Part of a small language model's weights: 8 layers, 8.86M parameters.
Each number is 128 + 32 x the weight over the matrix's rms, rounded and kept within 0 to 255. Layers, rows and columns count from 0.

# layer 2 MLP up, 1024x256, rms 0.133, rows 291-304, columns 0-255
[[121 137 157 125 154 186 220 152 147 150 106 140 148 154 132 194 154 129 163 166  87 216  78 123 140  88 101 112 148 138 139 167 194  87 157 163 150 114  54 136  92 137 120 121  83 133 143 116 236 158 159 187 158 140 226 100 110 106 125  89  40 141  71 108  78 100  86 146 123 173 117 146 153 103 205  55 103 130 127 126 134 182 139 142 100 144 109 157 122 179 149 127 109 106 112  60  67 103 114 120  97  34 122 115 163 121 180  87 110 133 153 109 179 137 135 117 123 127  74 111  77 100 113 149 123  96 135  78 122 137 146 140 129 150 167 224 174 175 132 169 142  73 106 187  96 129  52 196 122 180 155 179 188 201 169 235 162 111  82 206 162 148  93 100  75 174 199 142 127 161 126 173 133 160 116 105 100 112 191 130  91  56 112 124 154  92 113 119  55 123 102  92 118 137 119  80 171 173 100 187  86 114 151 107 128  77 117 113  65 120 151 102  94 126 149 110  85 100  98  58 147 149 148  97 156 169 132 148 106 158 130  41 137 130 156 113 141  94  86 115 152  89 142 101 106  98 117 156  63 135 101 189  75 133 151 109]
 [180 110 126 122 163 151  90 119 113 149  56 159 135 105 132  79 128  84 136 159  69  88 168  93  89 128 206 104 121 105 121 137 136  97 139  13 148 143 125 124 145 180 135 122  91  87 163 137 131 144  97 103  51  99 156 112 144 118 144 158 141 108 158 121 120  99  82 130 145 131 141 173 104 163 139 148 112 120  81 132 108 156 122 141 136 149 112 158  88 144 101 134 175 134 100 186 160 117 129  72 133 107 104  73  49 143 133 137 113 115 185 126 126  95 127 148 161 161 138 144  74  96 113 142 166  80 153  98 177 125 116 126 143 124  83 121 150 115 125 113 148 167 139 117 160 139  80  88 104 183 120  97 124 185 169 122 117 157 145  99 160 116 155 214 223  97 141 178 183 122 132  74 142 119 178 151 102 147 103 107 179 141 135 115 152 136 162 166 149 202  62 107  22 190  95 190  94  94 140 171 174 128  61 166 221 125  94 129 159 133 204 113  83 143 100  64 153  68 157 174 101 157 173 115  56 151 109 111 140 129 180 110  88 193  88 110 108 113 112 128 163 140 111 150 114 130 115 119 142  99  87  91  89 134 151 105]
 [110 154 127 115 171 103 112 144 120  96 163 157 168 172 161 112  90 162 123 184 165 111 110 106 154 151  74 150 158 119  96 120  89 123 165 176  82 100 165 133  74 161 122 130 168 108 115  96  51 124 151 128 126 139 147 128 122  72 135 145 124 145 129 123 126 124 123 111  87 108 144 140 123 125 176 123 108 123  89  98 115 141 175 108 162 166 126  87 148  34 108  69 109 148 136 126 102 162 108  74  76 114 118 155 135 103 135  76  92  30 151 105 128 167 152 108 119  84  80 130 114 116 178  85 124 146 134  90 102  94 148 111 159 134 155  96 109 121 120 136 111 132 152  81 166 169 144  91 145 123 100  92 127 155 118 152 156 164 141  95 158 124 157 128 187  18 147 134 141  81 154 108 191 151 126 108 182 124  80 126 236 122 107 129 138 122 141 139 177 136 148  68  75 176 157 165 132 162  83 128 173 142 143 168 170 100 183 194 154 114 158 153  83  78 144 121 129 134  94 145 102 126 119 143  95 110 160 121 120 133 124 165 102 158 142 116 151 163 135 169  89 105 154 154  72 128 100 102 157 161 138  85 108 106 113  83]
 [135 154 124 151 144 106 147 135 166  92 107 116 157 117 122  89 133  81 153 108 154  96 136 133 141 153 139 163 109  85 172 183 115 143  89 128 202 191 148  91  83 117 213 117 150 146 132 124 144 150 135  35 130  77 104 151 122  93 125 114 128 104 164 110 177 242 211 127 146 110  99 116 137 145 134 171  34 159 155 150 153 111 129 111 170 164 131 147 183 139  85 134 111 101 137 110 146 157  37  94 115 138 140 114 146 165 141 136 146 116 134 133 128 128 116 184 153 112 128  92 125 111 173 169 101 103 121 124 148 117 144  80  94 199 148 137 137 129 138 156 136  72  82 153  76  91 141  98 140 141 119 135  87 134  42 201  43 147  84 115 159 120 105 152 168 134 111  91 150 142 124 134  72 164  96 110 131 119 155 144 125 172 135 108  80 138 176 104 164 150  91  69 123 143 133 144 145 171 108 159  99 171 121 103 148 115 126 117  84  91 145 122 107 114 120 109 119 149 145 109 114  78 118  76 131  90 115 126 153 126 106 101  97 105  70 139  91 154 109 126 172 162 175 122 127 172 147 209  64 135 105 141 120 141 151 165]
 [105  97 136 141 154 150  82 135 175 167 144  75  58 151  95 127 118  91  68 169 120 169 165 174 155 120 115  88 107 144 169 128 147 145 138 126  58 152  71 127 111 125 131 132 150 119  82 116  90 132 118 129  84 125 174 209  88 120 169  97 146 141 143 116  93 160 106 131 131 156 168 132 168 137 255 124 126  96 191 109 116 142 116 112 148  75 168 156 167 115 231 151 129 127 112  99 104 106 117  79 134 119 158 124 197 132 123 116  84 125 177 106 129 118  96 106 116 117 155  62 169  87 121  71 129 152 132 158 119  89 168  64 136 151 142  91 152 159  98  96  62 162 164  43 145  97 156 142 140 119 144 129 172 118 113 179 135  62 155 116 144 180  90  99 103 119 179 139  40 102 121 121  71 169 129 131 111  62  66 118 142  90 127 114  97 125 116 122  95 119 159 128 107  63 111 160 196 114 110 150 139  91 107 205 106 139  85 122  90 137 163 145 181 125 112 111 178 150 107  97 126 172 166 153  83 167 140 202 140 131  82 134 165 116 145 137 154 168 144  99 142 140  78 153 146 173 120  47 102 120 162 129 162  92 138 112]
 [124 204  81  98  99 142  93 105 130 112 107 150  94 115 158  96 111  89 139 150 159 126  88 189 124 134 109 167 149  86 139 110 116 150  97 215 116 156  75 177 146 165  73 134 126 143 198  81 124  69  83 172 138 104  68 128 103 147  82 107 124 119  92 135 160 146  83 167 118 139 115 105 103 155 163 114  92 128  69 133  87 124 132 115 117  68 118  88 146 156 164 114 110 131 133 183 119 112 111 131  87 173 133  82 150 107  91 132 117 153 134 170 150 136  51 143 178 171 123 102  79 121  97  88 112 116  91 188  90 123  85 187  92 110 128  94 159 146 141 117 150 130 115  91 158 162 169 116 195 151  89 117 108 113 149 112  77 181 116 133 138 183 105 115 180 168 126 143 104  49  53 189  43 148 186  90 145 107 183  97 129 163 133 175 139 118 142 146  91 101 145 166 155  91 106 132 116  62 150 116 134 148 103  94 166 132 122 177 109 122 121 137 150 145 149 109 120 144  37 152 137 192 131 180 138 143 147 166 154 180  92  82 132 130  89 106 139 100 157 142 140 143 116 131  97 103 110 196 190 130 183 151 140 151 158 111]
 [139 168 131 197 155 144 134 137 135 155 165 172  87  89 129  94 112  55  81 156  99 128 113 106 148  90 149  96  79 182 144 137 111 148 170  69 178 109 109 136  65 114 148 132 153 155 115 133 180 158  72 159  91 125  90 147 161 106 160 142 194 175 149  98 164  89 132 107  32  75  80 149 143 162 153 142 164  89  99  96  58 115 110 116 158 110 130 127 124 117  87 150 127 172 118 102 187 179 101  78 162 131 133  91  39 156 122 142 120 129 168  93  89 158  81 177 118 144 102  92 103 152 146  97 140 147 107 141 116 130 180 114 122 109 176 154 115 172 127 109 185 125 117 147  35 144 127 115 112 116 131 125 141 122 169  65 114 111 121 148 109 148 109 171 124 116 170 124 117  82 145 170 110 168 162  82 180 171 194  85  74 143 142  95 106 160 128 101  70 171 132 141  93 133 140 174 225 167 179 144 121  93 103  90  86  96 167  93 204 148 110 146 140 110 125 154 184 112 126 151 158 135 114 162 159 185  89 149 137 126 146  93 134 137  97 108 162  85  87 116 128 136  99 106  85 137 139 124  92 124 142 122  95 101  84 108]
 [106 150  98  53 114 130 142 106 170 131 180  84 139 110 162 161 115  94 126 111  95 142 137 108 121 136 176 141 189 143 135 132  83  73 148  97  64  80  96  96 117 102 110  96  99  76 133  95 103 135 158 106  98 157 146  96 136  53 140 165 171 132 129 114 143  91 169  71 159 183 174  99 147 141 120 101 143 149 110 209  88 175 129 120 122  95 124  93  91 111 123 101  90 198 140 103 161 165 105 113 152 161  53  96 129  91 149 120 155 153 126  95 142 196 138  77 163 185 128 128 155  86 148 153  65 116 109 151 134 169  94 129 150 151  93 140 107  88 102 126 149 141  80 128 135 144 134  58 170 132 173  78  80 180 146 147 118 142 167 130 150 133 168 153  63 126 135 218 153 102 160 124 158  99 145 116 159 104 199 104 152 145 149 133 160 126 141 204 171 102 143  76  94  96 163 132 173 143 145 169  96 201 117 144 111 133 187 148 153 126 140 108  67 141 154  99  74 124 116 172 107 182 126 148 187 143 150  93  99 170 106 113 145 111 146 100 169 141 141 132 149 113 182 126 145  71 106 109 119 115 143  61 121 116  96 123]
 [100 195 124 144 109 110 137  86 117 202 154  93 114  82 130 152 113 131 137 217  79 175 162 176 190 147 162 158 122 145 112 176 143 125  93 137 172  70 114  70 117  98 199  98 127  52 117 185 102 200 106 114  45  78 164 147 106 153  84 107 117 105  97 102  86 116  84  94  78 171 161 217 122 122 130  74 164 116 119 139 131 107 144 152 158 203 116 101  78 103 176 140 141 160 185 173 107 134 178 118 114 133  96 142 118 119  81 132 126  88 225 164 175 160 164  88 133 121  78 118  79  74 136 124  58  75  62  90 144 137  56  96 197 158  81 138 164 163 103 124 121 158 109 124 170 169 136 112 102 121 235 129 133 193  97 171  98 193 118 120 178 125 162 120 113  75 143 165 144  47  88 122  56 112 153 126 124 101 158  87 147 100 109  79 110 197 170 255 184 145 136  71  57 142 139 138  99 139 180 122 179 206  93 198  82 108 137 174  83 116 115 132  90  98 139 106 100  99 170 126 134  97 239 103 191 144  38  81  92 110 136 130 168 131  81 130 205  40 129  60 173 154 117 139  80  82 117 120  67 130 108  90 125 135 137 104]
 [ 98 166 176 132 102 115 130 158 168 130  61 120 108 131 159 125  98  97 125  64 127 184 148 113  90 115 125  67 135 135 134 179 135 109 161 113 130  99 145  88 127 156 169  70  98 116 127 146 133 131 105 100 105 186 173 100  98 112 161  49 133 156 110 133 133 150 120 148 119 146 128 134 154 121 125 136 168 221 112 176 106 137 180  97 127 143 198 102 125 108 153 106  50 155  65 118  80  80 100 176 201  41 123 160 152 134 172 100 148 108 163 180 107 134 133 171 129 107 128 126  81 116 107 130 143 183 113 154 177 135 131 111 110 130 123 143 135 143  54 135 131 103 149 134  80 143  87  89 107 135 167 193 172 117  98 130  97  76 143 116 123 162 175 131 134  99 172  90 129 183 146 142 141 162 152  89  93 124 121 117 167  64 131 126 151 148 125 117 138 127 118 114 132 170  97 127  95 151 131 186 133 127 162  73 155 104  97 120 161 114 121  93 210  90 106 148 127 101  87  85 106 194 145 150 146 178 112 143 134 147 163 104 105 155 153  90  87 119 184 197 108 121 101 144 134 130 136 103 176 102 101  99 142 125 140 134]
 [139 135 218 158 175  97 170 134 133 127 116 192 136 115 148  95 126  78  95 106 116 130 135 195 161 114  86 121 105 130 113 126  95 130 220 163  63 133 191 114 141 182 179 106 150 105 175 167 134  92 167  98 127 103 107 137 153  94 130 159 154 162 112 159 153 173 166 165 110 122  87 123  81 142 193 139 138 128 108 157 130  78 106 148 172 138 150  67 126 140  84 105 100 170  87  57 118 114 102  87  80  99 105  35  55 135 129 141 155 103 117 152 128  89 139 101 157 144 125 124 113 116 130  90 120  89 151 171 146 175 155 174 204 116 129 128  66 120 119  92 141 167 150 108 121 133 168 147 140  87 142 150 145 106 101 134 119 168  94 155 179 153 156  91 101  78 160  95 106  67 107 115 129 141 178  75  79 111 147  80 138 192 107 130 128 138 120 147 107 121 171 154 138 111  64  92 134 193 189 120 119  91 126 204 144 133 116 125  95 147 181  60 120 101 142 139 123 158 112  79  96 148 102  80 146  84  96 123 181 146  85  77 150 129  90  93 145 175 114 147 134 116 175 147  83 140 168 159 174 174 142  83  83 103 119  83]
 [102 171 128 169 161 173 144 178 106 130 147 135 154 103 132 117 164 130 181 104  78 130 107 151  65 159 130 138 137 124  78 125 109 128 142 125 101 140 113 180 158  88 120 139  86 120 145 114 143 107 145 172 112  84 164 126 125 146  53 102 123 198 145 109 135 121 101  70 100 162 125  20 130 141  88 180 112 147 128 111 113 117 167 130 194 124 114 185 124  73 150 168 150 169 144 110  73  90 156  65 138 104 119  93 129 152 145 142 147 116 143 128  56 134  61 122 137  90  91 115 161 128 132 104 153 154  87 165 126 204 128 114  91 151 123  97 127 152 132 186 130 126 100 113 121 149 109 158 107 127 113 153 129 190 119 127 156 143  98  90 114 111 161 108 138 134 159 123 138 152 138 160 155 119 102 101 136 114 148  69 174 115 116 154  79 144 145 128 136  93 141 153 142  95  99 188 140 180 111 129 144 147 150  89 124 138 118 161 138  63 140  86 116  68  84 136  87  70 167 124  57 108 149 137 127 136 160 118 119 114 148 132 100 189 100 110  92 115 101 143 115 103 133 116 178 177 114 139 115 144 144 145 126  68 125 167]
 [117 122 110 157 147 142 168 156  77 142 145 187 158 110 148  86 215 157  97 127  80 157  96  85 135 120  87 103 160 100 123 152 171  79 146 167 106  88 147 122 116 130  73 119 171  62 143  78 132 136 140 145 136 117  59 109 128 125 139 189 126 107 148 118 111 132 150 131  76 157 116  77  85 106 108  83 101 168  67 155 158 121 103 109 122 182 101 117 159 105 199  94 131 187 121  74  86 143 119 117  89 115 153 205 120 142 105 103 142 182 154 112 144 111  89 167 124 120 156 169 104 153 123 117 105 147 121 114 131 156 178 148 196 212 158 136 154  60 156 125 102 156 118 143 162 156 133  85 159 114 119 130 102 161  95 154 132 108 191 148 164 130 136  92 138 128 150 181 111 171 162 124 116 125  73 133 138  98 121 169 151 161 179 147  81  77 175 153 115  50 149  80 194 123 170 113 134 191 103 186 118 177 115 128 145 137 138  81 126  88 118 155 116  78 181 155 189 215 120  83  68 102 145 128 114  93 160 108 128 120 160 112 150 110 133  83  48  94  68  97 152 125 142 177 129 143 146 107 169 120 172 110 131 115 136  95]
 [125  84 140 157 122 147 171 137  88  89 120 149 212 128  93 122 155 111 134  53 167  76 125  90 112 166 138 133 115 159 150 101 131  87 173 155 166 171 106  88 168 108 195  92 149 122 135 124 107 164 143 114 110 145 132 126 182 126 128 158 123 162 123  82 105 106 136 126 114 179  89  67 192 119  98 165 161 144 118 113 121 122 128 136 144 109  75 132 125 143 118 112 113  92 129 138  85  56 138 124  74 129 118 128  82 175 110 169 115 119 130 128  85 143 145  69 126 152 151 103 153 123 123 133 132 123 145 180  93 145 135 160  96 101 129 113 136 128 139 139  82 129 180 104 197 121  89 102 140 122  86 137 132  90 142 133  96 165 140 160 120  76 122 173 150 132 124 158 131 170 102 143 125 149 160 125 121 139 128 100 162 152 142 173 124 116 109 142 102 105 112 109 146 114 108 112 139 118  98  99  88  65 109 119 115 227  98 177 138 144 133  73 124  94 150 177 136 144  62  90 124 148 111 136 149 158 141 173  95 126  83 152 116 155 112 156 156 120  72 119 155 179 135  50 106 114 167 169 169 155 177 111 128  92 115 117]]
# layer 2 MLP down (transposed), 1024x256, rms 0.127, rows 291-303, columns 0-255
[[146  82 202 126 174 147 156 208 136 178  53  58  74  73 141 196  99 100  78 187 112 255  54 132 137  94 123 152 133 106 146 120 169 135 131 167 134 122  92 153  57 111  82  71  92 148  79 128 237 183 109 106 103 121 159 168 165  97 122 134 115 174  36 111 149 126  75 132  80 108 193 163 189  60  88 116  97 137 156 161 139 129 183  93 123 195 184 183 148 190 132  93 105 189  87  90 101 103 131 193  90  69  96 139 208 156  83 104 135 180 197 104 127 143 191 118 107 103  90 122  50 140 128  74 159  86  80 204 151 217 127 166 174 140  83 168 138 132 122 138 172 169  95 150 145 116  60 136  60 100 109 143 108  94 154 159 171 104 124 159 177 156 159 161 143  65 156 132 145 187  25 190 102 132 129  82 114 150 138  96 115 112 164 164 148 108 133 122  50  69 110  96 111  79 133 102  54 135 139 148 153 131 166 130 128 134 143 141  82  88 168 109 102 107 107 119  46 113 108  90 173 165 157 158 167 173  57  87 122 157 114 107 135 104 132 138 130 129  64  82 171   6 148 180  37  80 171 138  88 127 188 212 128 191 133 153]
 [131  75 113  78 106 136 171 140 139  86 131 130 162 147 106 113 135 169 135 128 110 185  78  74  99 129 156 167 103 124 141 153 119 111 157 139  70 122  99 116 152 114 136  82  89 123 156  51 106 102 141  67 110  70 161 133 135 148  74  97 138  99  60 147 145  99 142 118 101 165 121 187 156 114 128  51 108 121  94 135 131 138 136 182 197 165 143 158  82 112 120  92 119 134 166 158  91 123 155 102 105 100 125  66  69 136 117 161 141  86  99 150 133 141 135 120 130 160 147 154 151  93 103 114  87 117 147 121 149 141 132 135 183  94 150 156 115 175 108 147  92  88 113 146 170 149 118 184 117  94 163  49 108 138 200 105 114 105 111  76 147 122 126 114 142 165 240 100 150  42  72  96 143 141 209 136 202 129 112 106 105 165 111 107  78 163 167 209 156 130 122 144 106 196  84 200 106 150 165 103 143 129 179  93 172 134 147 133  87 120 120 126 146 112 117 121 122 132 160  93 208  99 119 109 141 107 121 137 147 104 141 154 122 114 139 139 199  81 183 113 129 141 126 196 107 132  64 112 133 140 148 165 156 135 147 121]
 [110 118 165 123 133  61 119 128 157 149 180 159 146 123 105 111 179 114 193 147 171 103  96 136 105 131  97 171 129 124  98 118  89  97  76  93 102 123 156 209 128 147 124 130 108 133 186 172 105 114 114 163  97  94 125 118 111 121  90 103  96 178 152 158 158 104 124 141 120 175 172  41 135 148 152 143 179 125 104 144 148 167  54 123 127 162 113  80 116 103  79 105 118  66 136 155 157 135 177  75 169  58 171 123 142 205 156  78 121 143 143 138 114 139 101 122 110 146 139 107 108 111 150  78 157 127 166 128 160  87 126 200 159 139 159 121 170  88  94 115 127 186  47  57 105 143 111 142 145 152 138 138 143 142 129 102 138 110 109  96 141  83 156  77 110 147 163 169 144  88 100 169 191 105  82  84 154 111  90 115 169 143 150 129 130 134  76 135 109 138 146 130  61 157 113 137 158 180 153  91  89 118 138 178 146 131 114 116 129 152  93 105 141 110 167 129 123 123 193 166 132 143  93 127 122 127 145 191 127 117 104 114 195 129 105  97 106 126 156 145 110  79 111 140  76 119  77 144 173 124  83 108 189  74 153 144]
 [177 141  59 177 187 157  93 178 157  90 112 133 141 130 125 109 148 150 110 171 112 106 111 113  93 103  96 148 135  87 136 131  77  96 133  95 139 106 144 115  63 151 130 141 121 119 107 137 175 159 106  70  95 171  97 129 108 172 132 166 162 151 120 134 106 157 125 137 113 143 153 114 130 168 201 103  74 100  88 119  92  56 160  65 129  93 103  65 107 181 118 130 156 132 142  92  99 150 120 195 142  94 196 128 169 169 134 134 152 115 152 160  67 155 139  82 158 189 208  90 103  91 155  82 103 117  58 125 129 178 141 153 116 190 109 104  81 106 163 124 183 132 107 105 142  95  95  69 127 159 108 113 191 134 114  73  60 143 167 151 178 159  67 181 134 116 109 145 177 140 133 109  89  89 118 149 142 131 178 111 177 149 143  90 161  89 162 126  63 155 103 145 124 128 161 112 111 167 125 141 118 137 162 103  74 100 143  92  84  61 143 132 126  83  70 117 221 158 125 112 125 105 123 174 145 143 123 111 175  77 125 184  98 107 132 143 149 185 124 126 170 158 166 159 112 132 129 139 123 166  91 109 108 176 110 132]
 [127 181  95 132 163  60 132 174 116 171 181 107 109 153 158 135 100  88 131 203 158 152 131  69 152  93  73 132 119 134 128 107 138 136  70 177  96 233 159 128  88 164  98  95  95 159 157  83 151  59 109  90  97 149 177 184 225 123 124 180  96  97 101 148 104  37 140 169 119 131 183 133  67 106 141 107 128 161 157  86 145 189 125 137 179  93 144 133  90 152 104 148 179 135 114  98 121  60 168  90 181  59 114 132 175 209 121 103 113  74 127 136  95 123  94 147 112 140 118 102 124 167 139 203 142 164  85  99  88  72  99  89 139 121 114 119 107 117  47 109 163 106 159 159 114 132 153  77 173 176  97 114 181 140  62 146  75 143 115  71  93 165 153 126 151  96 147  87 122 114  99 134 168 150 115  86 102  75  77 145  59 192  79 199  53 138 138 133 133 131 177 124 134 150 119 182  79  96 100 157 128 106 111 102 133 154 138 188 145 175 138 188  89 148 173 129 173 107 146 159 120 111 115 103  98 160 150 132 206 141 145 155 200 144 125 170 173 190  99 150 144  70 171  63  90  88 120 130  70 134 142 130 120 105 139  56]
 [102 111 122 107 132 140 139 148 119 159 107 170 132 149 175 142  78 160 110 153 174 118 155 146 133 103  89  85 113 137 138  97 102 103 147  55 116 162 158  84 158 133 107 102  83 111 134 102  71 133 182  90 169 115 116 104 164 139 150 118 115 150 118 121  77 135 180 133 149 101 131 180 121 151 185 110  77 113 156 129 161 113 155  64 146 143 134 123 146 127 143 121  27 131 157 136  99 182 129 134 148 155  56 134 136  95 152 135 150 111  41 133 140  85  59 153 138  72 118  67 145 186  90  59  64 110 128 112 104 186 123  96 140 124 116 137 185 126 138 113   5 187 150 160 152 163  89 146  97 132  96 147 130 105 165 156 180 117 107 113 136 116 116 104 138  90 132 161 134 147 135 205  82 135 193 126 129 131 178 168 139 152 212 133 100 143 100 170 138 128  78 149  89 141 105 154  80 143 154 143  53 175  84 195 123  98  77 166 150 141 135 114  85  88 161 115 106 128 150 135 164 181 185  38  93 166 162 151  65 122 124 146 142  72 168 105 168 117 111 156 109 150 110 137 117 155 158 135 139 138  92 126 146 222  89 119]
 [140 156 156 160 182 101  88 169 199 160  70 155 151 100 171 163  88  74 133 114 124 168 154 139 114 132 138 151  98 128 101 189 155 133 114 103 116 170 111 134  85 146 139  88 108 180 170 107 130 143 138 104 135  87 112 177 155 163 123 113 101 130 126 144 111  79 117 127 121  93 115 103 202 172 164 131  94 129  88 112 145 141 148 115 171 143  85 125 165 106  97 125 193 134  88 159 109 146 190 133 111 161 179 141 119 125 109 107  60 156 126 111 138 118 127 183 111 134 145 105 139 139 104  65 117 158 123 109  67 144 197  74 107  87  80 150 107 134 144 112 111 160 140 142 106 115 154 127 124  72 162 112 154 134 141 107 118 142 170  83 134 153  87 141 165 124 138 116 152 116  88 151 118 110 136  96 161 135 214 150 133 163 172 111 124 149 114  78 100  90 174 128 102  78 171 134 176 111 102  71 134  84 111 109 145  96 101 177 118 189 128 190  93  54 128 141 201 107  93 146 111 100 116 144 168 108 106 136 105  97 110 129 115 133 101 100  96 124 125  97 163 113  89 117 111 165 135 143 141 109 130 121 133 103 135 120]
 [101 127 112 198 204  95 163 119 170 171 189  92 169  73 135 171  86  97  87  96  50 144 114 103 137 112 182 131 162  91 160 140 146 112 101 152  14  55 136 111 135 127 105  91 100  72 148 106  88 200 161  94 162 140  99 127 130  86 123 109 141  89 152 103 100 166 123  70 118 117 117 126 113 138 242  77 171 100 143 139 138 123  74 110 164 146 120  92 104 145 128 166 153 148 131  97 181 159 153 112 142 164 113 129  93 138  70 152 141 146 119 136 162 113 128  88 161 157 127  69  90  88 175 138  62 102 103 115 153 183 115 110 169 146  85 132  95 119  73 112 172 205 134 150 177 107  95 142  96 105 121  81 128 131 132 130 105  91 109 173 169  64 127 128 156 101 129 165 191 186  91 116 134  99 165 121 193  96 155  89 141 112  80 140 122 128 140 150 188 130 127 118 114 112 145 157 157 172 130 144 138 158 133  78 112 162 124 149 149  80 118 116  88 137 152 111  84 142 158 187 176 169 135 178 160 109 146 180 100 119 136 135 139 119 145 128 150 168 119 137 215 109 153 114 161  38  92 164 116  88 170  42  76 104  82 119]
 [134 156  98 193  81 101 131 129 110 108 134 143 121 149  99  90 119 124 103 141 147  91 118 118 126  69 142 125 102 198 135 161 132 100  73   1 155 176 166 195 130 185  77  99  97 150 173 138 118 151  93 157  42  28 159  92 111 183  96 121  87  92  56 111 105  88 129 171  77 148  86 136 132 149 107  79 154 132 145 176 171 141 149 108 111 240  72 134 124 135 135 126 117 175 148 131 176 116 127 218 152  73  91  35 114 146 112 150 150  89 141 167 123 155 154 135  85 144 156 121 135 119 115 125 110 131  71 152 170 111 110 147 117 132 130  86 174 124 132 108  36 165 130 123 166 112 117 164 125 157 182 115 120 163 140 140 135 155  92  57 180 128 144 132 110 133 202 123 154 117 140 113  95 167 129 116 196 112 118  65 179 134  60  72 135 132 142 135 134 174 185 169  99 141  96 148 183 182 126  85 134 178 107 180  77 181 163 144 138 114 100 199 116 131 101 168 201 112 255 128 129 134  77  97  80 157  87  67  51 217 114 157 121  94 158 100 188 121 135  84 193 175 108 116 108  83  91 149  59 110 145 168 131 108 103  88]
 [181 132 176 158 184  93 157 122 120 157 127 162 100  98 167 113 100 136 128 110  90  92 106 140  99  75 157  88 141 113 140 105  66 117  92 188 120 119  79 122  68 139 123 111 122 146 119  88 165 153 134 104 173  97 145  89 155  86  87 163 128 147 160 151  67 112 147 165  86 153 115 178 131 122 110 112 113 113 142 192 150 107 109 131 173 123 133  84 210  78  83 168 121 131 181 124 140 121 125 127 149  67 134 104 163 113 127 125 171 128 138 143 160 188 151 139 154 126 152 125  88 159 136 143 155 102  92 110 115 120 124 133 124 108  76 103 127 130  73  69  99 138 151 163 121 173 123 171 155  98 164 164 154 138 115 196 105 114 114 140 120  94 101 145 163 117 132 131 122 117  95 144 149  70 116 147  97 199 140  95 146 151 133 135 130 132  94 140 137 103  43  80 138 143  62 142 128 115 103 123 150 112 121 161  56 129 118  92 130 113 167  91  94 134 113 150 192 102 163 138 129 119 126 154 117 126 138 119  96 128  65 118 152 110 112 111 184 129 151 124 150 151 143 127 135 119 163  84 158 223 138 134 142 159 136  91]
 [140 146 130 122  88 121 172  86 118 170 117 134 180 138 100 140 141 149 135 120 125 181 135 129 138 192  75 101  93 138  98 117 145 137 148  74 111 117 134 121 101  87 188 139 146 166 151 124  94 127  80 142 121 105 126 127 149 180 164  90 128  99 118 134 157 145 162 121 103 169 132 119  88 153  77 120 112  95 119 174 120 155 128 121 101 105 169 127 129 178  79 130 123 121 104 182 109 135 145 153  98  47 104   0 160 106 209 158 132  83 118 173 134  89 120 122 122  90 145 149 141 148 141 135 129 114 116 156 107 140  95 152  97 116  97 111 199 191  78 100  87 116 135  67  79 154 137 146 154 167  97 134 175 114 154  92 134 118  78  74 170 142  72  96 127 134  77 178  92  86 105 160 138 163 118  89 101 101 168 130 117 152 120  88 159  92 141 185 186 119 154 181 121 149 135  95 207 126 103 162 111 117 158 131 181 152 114 124 128 156 153 108 118  70 158 127 110 123 110  76 135 153 136 134 131 136 158 157  71 160 133 168 133 102 151 149  87 137 100 108  92 132 157 124 173  92 146 138 125  91 161 169 129 175 144  83]
 [179 196 127 175 194 119 174 133 137 139 115 124 134 126 154 141 209  75 104  93 112  94 116 127 161  86 119 130 172  77  53 139 110 161 224 187 112 152 149 157  99 104 140 115  87 148 154 131 171 119 123 139  88 104 163 114 142 161 115  89 103  93 164 101  92 135  78  66  97 121  69  82 148 115 108  52 154 179  95 115 202  97 126 145 213 104 161 182  78 105 148 138 141 127 129 111 162  57 134  70 177 130 151 136 159 136  94  98 191 149 141  97  96 170 161 189  91 139  94  69 130 101 163 140 128 128 129 105 113 135 107 125 103 138 179 137 108 129 133 150 205 169 115 109 148 139 117 122  52  34 130 138 161 128 100 105  91 213 118 216 179  96 192 123 157 165 130 152 120 125 117 145 159 141 120 111 128  80 126 164 122 138 108 127 117  93 153 107  58 106 108 116  95 153  88 172 134 138 131 177 199 105 122  64 125  78 106  70 103 135 169 137 130 170 116 146 132  64 176  92 167 168 146  60 178 131 160 130 144  93  61 156 164 203  97 127  97 124 123 102  68 101  90 142 177 152 106 112 107 123 186 150  68  86  72 114]
 [145 120  71 140 149 115 146 119  33  81 160 167 147  86 127 110 134 182 120 122 151 129 126  71 122 117 134 139 127 126 104 165 141  47 166 183 134 105 180 166 123  98 123 106 103 159  84 120 172 152 119 104 114  69 135  63  93 120 124 161 126 165 166 164  92 143 149 186  37 150  92 150  93  45 132 167 111 189 124 115 125  78 122  94 100 165 110  93 182 121 136 113 146 184 117 123 115 128 155  80 110 171 154 115 132  92 133  53  71 177  88  74 111 118 146 167  67 130 187 125 137 143  97 123  86 208 168 139 139 182 153 139 106 177 165  76 107 137 128 125 148 136  99 133  88 176 137  94 116 214 121 127  98 120 114 119  70 125 138 139 148 158  98 127 139 119 185 170 162 156 111 137 154 197  70 185 106  75 111 165 155 161 110 149 117 145  97 103 127  55 108 112 119 125 159 136 134 130 172 148 131 139 119 164 124 101 142 129 109 160 137 127 137 109 164 155 111 173 124 131 107  98 153 154 109  57  98 150  79  71 148 124 171 114 160 153  83 128  99 120 133 172 217 141 110 131 201  77 137 154 170 107  87 113 118 144]]